python train.py --num_hidden_layers=14 --hidden_size=128 --num_attention_heads=4 --num_key_value_heads=4 --head_dim=32 --intermediate_size=320 --vocab_size=4051 --hidden_act="geglu" --norm="rmsnorm" --norm_place="pre" --norm_eps=1e-06 --positions="rope" --rope_theta=10000.0 --rope_fraction=1.0 --qk_norm=false --attn_scale=0.177 --bias="none" --tie_word_embeddings=true --parallel_block=false --init="uniform" --init_std_qkv=0.0396 --init_std_o=0.0396 --init_std_up=0.0396 --init_std_down=0.0 --optimizer="adam_variant" --learning_rate=0.00203 --lr_mult_up=1.11 --beta1=0.9 --lr_head=0.00411 --warmup_steps=584 --schedule="wsd" --decay_fraction=1.0 --decay_shape="sqrt" --final_lr_fraction=0.1 --batch_tokens=16384 --max_seq_len=1024 --doc_mask=true --train_tokens=94110000 --max_steps=5745 --dataset="wikipedia_en"
Each number is 50 + 10 x the weight over its row's rms, rounded and kept within 0 to 99. Layers, rows and columns count from 0. The size before them is the row's rms in percent of the matrix's.

# layer 10 MLP up, 320x128, rms 0.0684, rows 125-141, columns 0-63
099:52 53 37 58 43 47 44 50 54 56 44 64 48 45 56 43 69 59 50 66 65 52 60 56 57 60 61 64 47 59 52 54 43 54 72 38 63 51 62 56 59 40 37 50 47 59 59 38 42 47 40 47 39 57 36 41 67 46 41 47 34 54 58 59
091:42 45 46 57 46 59 53 54 39 52 48 40 47 50 60 51 49 50 61 53 53 50 40 57 39 59 50 52 45 46 50 46 41 42 66 55 57 39 47 41 72 63 49 48 38 31 66 54 43 64 60 64 52 52 28 41 59 54 34 70 55 64 63 42
099:45 50 61 60 58 46 36 49 53 51 64 58 54 67 59 45 41 44 35 64 32 35 75 51 55 51 34 62 33 42 45 44 44 64 55 53 54 49 38 45 55 37 58 42 59 41 59 58 43 66 64 54 31 56 34 39 71 47 38 61 36 57 50 39
100:38 61 53 56 64 40 51 65 32 38 56 46 37 55 49 55 29 48 52 64 49 67 48 40 52 67 66 51 50 33 24 53 40 39 55 46 47 24 42 59 59 47 47 47 43 39 49 56 42 43 57 39 49 59 49 55 60 50 50 49 53 50 48 68
094:52 45 52 48 46 48 61 50 36 50 62 48 40 56 55 45 35 68 49 39 45 41 46 65 31 55 68 60 59 48 37 35 39 63 37 52 53 61 22 50 49 57 46 60 37 41 42 73 57 44 39 59 45 54 55 46 33 63 47 28 42 48 41 50
101:56 58 52 45 44 43 61 59 49 63 42 48 41 62 70 37 60 44 72 58 61 57 52 52 46 46 66 54 55 64 52 43 66 33 53 44 34 47 48 53 57 30 49 62 54 53 46 63 45 56 54 69 77 44 45 34 43 51 62 34 33 45 42 61
097:43 36 51 67 63 63 46 43 38 35 65 52 56 42 71 49 54 61 45 39 47 54 58 42 66 48 70 73 44 40 39 52 47 50 48 40 50 57 45 51 48 43 40 46 50 35 44 54 33 47 49 60 61 64 46 39 57 51 52 64 63 54 44 52
103:39 59 48 34 48 51 44 58 59 60 15 33 57 59 58 43 49 46 55 37 52 50 38 52 48 46 49 47 61 46 42 48 46 54 46 59 63 45 41 36 48 54 47 69 40 49 62 54 57 67 47 40 45 54 50 41 44 54 46 56 59 55 53 54
094:53 50 44 45 58 43 62 56 51 47 61 38 30 53 66 62 50 56 50 55 49 49 46 63 43 51 44 47 43 63 71 37 54 58 51 53 54 42 47 53 48 44 57 45 41 47 68 53 51 45 48 41 52 65 46 49 48 73 41 62 63 54 56 53
101:41 62 36 56 67 49 49 43 49 55 58 62 67 65 59 58 55 59 62 50 59 54 45 51 51 48 53 72 63 60 46 43 65 42 34 46 53 59 39 38 29 55 57 51 32 34 46 59 41 44 58 68 50 33 57 40 53 46 68 55 51 43 40 42
099:53 62 48 60 46 52 43 52 51 39 51 38 48 51 49 70 36 72 58 57 58 68 43 28 63 60 40 52 64 63 64 51 55 44 58 41 44 39 55 41 51 32 61 49 52 41 49 41 49 51 46 56 47 66 57 62 55 39 58 57 50 49 57 48
101:56 43 53 43 37 55 61 39 35 46 51 60 57 45 58 58 34 44 56 54 49 50 57 58 49 30 42 61 71 67 39 46 71 41 61 41 36 69 50 44 55 37 54 67 35 66 51 35 58 59 42 43 48 59 48 44 38 48 47 40 46 61 59 49
104:36 52 50 43 63 64 38 39 46 57 55 39 62 51 73 58 52 56 41 55 39 63 39 45 34 43 38 49 53 52 61 45 56 36 36 34 51 60 49 49 18 63 64 42 50 62 54 38 48 36 53 49 44 63 53 45 60 47 63 49 35 60 56 60
103:74 37 38 77 58 42 40 45 38 42 66 41 57 43 27 42 35 32 38 49 50 57 49 56 41 47 39 51 59 51 48 45 51 38 51 53 46 54 43 38 58 45 60 34 52 56 52 43 48 49 68 60 48 52 43 55 58 49 48 54 55 59 47 35
092:56 54 45 61 37 43 50 48 58 48 59 45 52 52 48 62 31 63 46 51 45 62 50 46 59 42 42 44 24 39 54 53 29 43 45 60 60 44 53 56 33 50 55 64 44 53 52 46 59 49 38 40 43 80 49 56 54 60 29 64 48 65 49 48
095:45 50 59 56 44 65 36 56 55 46 37 37 37 56 53 77 51 48 49 60 52 45 56 48 43 44 47 59 57 67 47 62 54 70 46 41 51 47 56 53 56 45 57 54 51 58 56 60 62 49 53 65 77 47 57 32 63 52 52 58 58 41 40 60
106:35 65 63 64 61 46 52 51 30 65 64 52 44 52 59 36 55 46 44 33 75 41 57 67 31 51 52 31 58 50 39 40 57 51 71 52 39 50 48 41 58 56 41 59 55 50 50 65 39 39 40 55 48 51 54 28 30 61 37 50 58 58 49 33
# layer 10 MLP down (transposed), 320x128, rms 0.0536, rows 125-141, columns 0-63
095:52 64 61 31 48 44 51 59 42 48 22 49 43 43 67 50 50 31 44 46 44 52 41 58 64 53 51 55 35 58 34 54 59 51 46 31 45 44 54 44 33 58 43 36 48 29 44 64 55 43 63 63 57 63 66 65 39 60 56 47 53 59 47 69
094:30 55 61 61 52 28 39 46 51 53 50 58 46 52 51 39 57 63 50 42 68 45 36 37 59 70 39 45 57 57 41 45 42 43 50 65 56 51 42 53 39 61 49 42 63 77 54 51 63 34 49 57 51 45 41 52 61 66 46 35 50 63 78 60
098:37 50 48 40 35 59 51 32 43 47 43 43 51 37 67 52 62 59 51 44 62 69 53 65 60 52 52 45 43 66 52 59 63 44 51 55 48 26 38 51 49 42 42 62 51 53 46 39 44 64 46 48 48 52 45 35 50 53 55 50 61 47 70 52
102:53 37 41 41 39 43 41 40 49 59 62 55 47 59 48 50 54 53 54 46 59 47 38 47 62 56 49 59 43 56 70 47 45 48 26 54 55 57 43 42 32 57 55 52 43 43 52 40 59 54 57 51 52 31 42 54 39 61 39 57 34 47 47 57
096:77 37 48 61 55 40 34 46 47 50 57 46 67 66 35 51 61 46 40 35 46 55 46 50 50 35 18 46 48 62 37 50 52 60 62 57 64 60 59 52 51 54 50 53 48 57 42 56 57 67 50 49 47 51 48 60 66 46 68 55 44 30 36 53
099:56 55 46 63 42 46 49 51 47 53 59 30 54 57 61 49 48 37 50 67 59 44 54 55 47 63 60 51 57 43 65 57 60 29 52 59 41 45 51 33 58 48 37 57 64 50 57 52 52 50 47 50 57 44 41 46 35 72 44 38 44 54 50 29
094:49 72 41 61 44 49 59 38 32 59 40 60 54 45 56 50 66 49 60 67 53 62 60 56 47 48 71 52 55 56 59 48 54 56 52 38 53 48 42 38 41 34 23 52 38 53 49 39 67 63 62 58 46 37 51 37 61 44 47 64 56 45 59 48
108:52 54 45 49 47 59 51 58 65 60 57 48 34 43 42 41 47 51 51 41 47 55 65 47 55 84 45 54 46 37 54 53 67 46 60 48 47 16 48 53 46 65 60 44 60 52 61 61 44 45 39 52 51 53 75 37 60 71 48 68 47 43 73 50
099:53 42 41 48 52 49 44 46 49 61 67 47 34 61 51 70 53 56 46 51 59 68 48 34 34 50 45 52 39 59 54 54 49 50 44 63 39 52 69 54 46 48 44 45 38 37 48 46 40 48 58 44 65 58 61 49 36 39 54 22 50 44 48 54
102:48 65 70 49 45 54 46 44 39 45 37 49 51 41 67 46 50 45 40 44 60 50 53 65 41 59 52 57 68 49 45 60 48 65 50 35 53 37 46 46 45 49 51 40 67 58 68 39 44 56 53 43 34 37 53 19 55 35 62 28 38 37 57 46
098:57 37 62 36 57 42 45 40 32 55 50 58 39 52 56 75 73 46 58 63 39 63 41 57 54 46 54 47 50 54 64 54 46 49 31 50 60 53 56 56 48 58 32 53 42 64 60 48 65 39 56 50 45 41 42 41 39 68 36 51 50 50 61 42
099:50 42 50 76 51 50 28 50 46 47 33 32 58 39 32 41 42 38 66 29 39 64 37 62 47 37 49 55 55 48 50 51 38 33 49 52 52 49 51 61 48 39 43 44 56 60 59 83 69 47 48 45 49 53 56 48 57 37 56 48 64 46 85 48
106:70 48 37 53 44 24 49 66 45 50 26 47 61 55 52 54 59 40 61 51 50 32 39 63 38 59 69 63 41 44 52 45 50 45 37 46 54 55 44 53 59 50 38 51 53 47 58 47 60 44 47 63 46 61 42 59 48 52 37 55 40 48 59 56
101:40 50 19 48 46 70 58 48 42 59 60 41 60 62 44 31 41 47 50 34 40 45 53 46 54 43 59 30 36 63 54 49 35 65 66 44 39 54 49 46 61 57 55 53 43 38 40 56 58 44 26 59 49 42 63 55 42 56 55 43 37 58 48 41
088:83 45 42 46 30 45 41 52 32 44 57 47 71 53 58 36 65 70 61 50 61 69 52 57 53 55 49 47 46 47 45 56 56 46 56 43 49 32 49 44 35 42 56 54 51 67 59 51 46 52 49 61 42 41 55 49 56 34 53 40 49 66 53 51
093:50 36 43 66 39 50 55 50 47 51 42 53 56 39 62 47 46 55 32 35 40 47 54 50 40 42 58 44 59 30 54 59 55 46 60 51 48 55 47 31 31 63 50 43 47 45 41 47 38 50 19 54 40 48 33 61 48 44 47 48 39 54 33 43
106:41 61 40 36 35 65 55 56 48 42 46 47 49 44 54 53 33 57 58 57 25 55 40 43 58 76 60 49 53 47 64 51 54 43 43 36 57 56 66 50 37 33 41 45 34 57 50 57 56 42 46 42 60 57 41 53 44 43 49 67 66 50 52 55
# layer 10 MLP gate, 320x128, rms 0.0687, rows 126-142, columns 0-63
088:48 32 60 51 46 44 43 63 43 61 62 54 45 44 52 56 36 57 46 60 53 53 44 48 53 49 68 37 39 42 50 57 47 54 41 68 41 52 47 52 45 48 65 56 56 60 38 43 41 43 50 57 47 58 55 52 48 51 64 37 48 69 44 57
098:52 32 42 55 45 40 59 66 71 39 59 36 30 66 47 47 64 44 58 45 60 46 50 41 40 48 41 39 42 45 59 58 53 66 37 46 62 48 56 38 40 54 59 58 41 59 53 54 52 41 62 34 60 48 77 55 50 45 32 52 51 51 51 47
101:31 47 55 62 55 74 57 62 40 69 45 53 32 45 41 53 44 44 51 40 65 47 49 47 47 46 58 32 43 35 38 44 50 52 53 38 46 59 51 34 55 42 51 51 63 65 47 48 57 46 60 56 59 54 53 43 58 30 68 48 48 42 50 56
098:44 30 49 68 63 61 72 60 65 41 69 50 37 36 45 35 47 48 41 35 62 52 41 57 50 48 43 48 33 49 64 53 55 54 56 48 51 43 47 45 43 55 59 60 68 39 48 60 56 64 48 52 46 36 47 47 56 35 58 35 40 52 52 39
097:42 42 58 47 55 58 58 65 52 64 69 59 56 45 31 62 48 43 45 46 50 33 51 62 39 50 53 41 36 53 54 64 24 54 44 46 32 58 44 52 47 51 42 43 51 66 65 61 60 35 41 35 33 65 49 51 41 48 62 59 62 48 57 56
099:55 41 44 45 60 34 35 43 51 47 52 54 43 63 42 51 26 57 41 32 40 45 38 55 55 48 46 55 42 42 43 79 45 31 32 46 49 41 42 55 35 58 50 34 39 37 53 49 46 64 44 49 47 64 58 52 43 49 52 46 52 48 47 55
106:44 39 45 64 52 46 59 45 49 58 55 59 67 61 54 33 58 47 59 42 58 44 38 49 63 40 59 58 52 47 48 44 59 39 35 39 47 65 53 49 31 33 56 36 12 52 43 56 51 33 57 48 45 54 45 52 43 30 58 33 38 67 57 53
093:59 37 31 45 53 65 47 39 62 48 74 49 45 44 42 34 39 47 48 35 53 55 51 46 44 61 19 50 38 42 50 54 38 55 20 51 55 61 53 30 38 47 38 55 52 56 54 48 60 45 51 36 47 64 43 52 62 49 64 54 46 69 47 54
106:57 45 54 54 52 46 44 72 50 41 41 51 47 51 38 44 33 49 49 49 52 38 45 65 55 60 59 55 59 59 51 45 75 43 57 47 34 41 48 52 51 26 48 50 52 59 53 60 65 49 36 53 46 48 69 45 46 53 37 48 44 60 56 35
099:56 53 49 58 49 38 51 67 62 49 62 57 33 45 49 42 45 50 58 42 65 48 34 44 65 60 33 47 58 69 72 64 37 51 46 47 57 52 54 43 36 41 58 48 44 37 52 54 67 41 43 63 50 59 55 68 64 45 65 46 47 48 55 65
096:50 47 49 45 52 52 54 54 60 53 38 54 35 64 44 48 74 53 63 44 63 44 39 46 57 66 52 46 47 47 51 65 42 43 55 48 36 31 47 51 49 45 35 34 60 47 41 62 65 42 52 45 50 38 63 33 71 47 71 50 54 37 42 43
102:51 49 69 53 43 50 49 54 47 50 41 40 74 58 44 64 51 53 45 49 68 39 38 53 37 49 50 44 63 50 47 62 47 51 61 52 47 55 34 42 35 60 65 24 41 60 57 48 49 37 40 50 55 51 61 66 50 39 61 41 58 59 42 49
099:41 28 46 41 59 39 53 40 51 49 50 54 45 33 30 42 53 44 62 43 35 42 52 45 56 58 43 38 66 32 35 52 39 46 58 55 42 70 51 61 62 53 56 55 53 44 52 47 56 49 41 34 44 37 50 39 55 57 54 57 44 48 55 51
091:53 53 89 48 36 46 44 52 40 52 60 51 40 35 40 37 51 47 54 40 39 42 48 37 55 59 62 65 56 44 42 37 52 46 60 66 38 30 46 50 37 52 52 43 47 42 59 61 50 35 37 37 33 50 43 67 58 35 44 39 46 61 41 47
093:69 65 47 52 48 39 53 44 48 40 53 61 39 31 38 31 44 60 43 61 44 40 64 40 41 57 44 55 54 48 57 57 50 30 39 45 64 51 35 47 47 59 45 46 53 48 51 53 54 61 45 64 41 54 49 33 30 45 66 57 46 52 57 58
101:62 33 37 39 51 59 34 60 42 45 53 37 61 31 43 47 49 51 49 42 52 53 57 55 52 48 61 45 52 45 54 48 56 67 61 51 46 39 64 31 64 48 37 68 41 40 54 63 32 60 31 60 46 53 50 60 49 56 45 54 51 42 67 50
092:59 53 41 51 49 58 60 60 49 46 32 43 69 50 41 48 70 47 51 24 52 46 64 34 66 55 54 42 56 40 63 53 44 55 61 59 54 62 35 59 32 54 30 47 56 47 45 51 39 48 39 67 40 46 62 49 59 44 51 63 56 40 57 52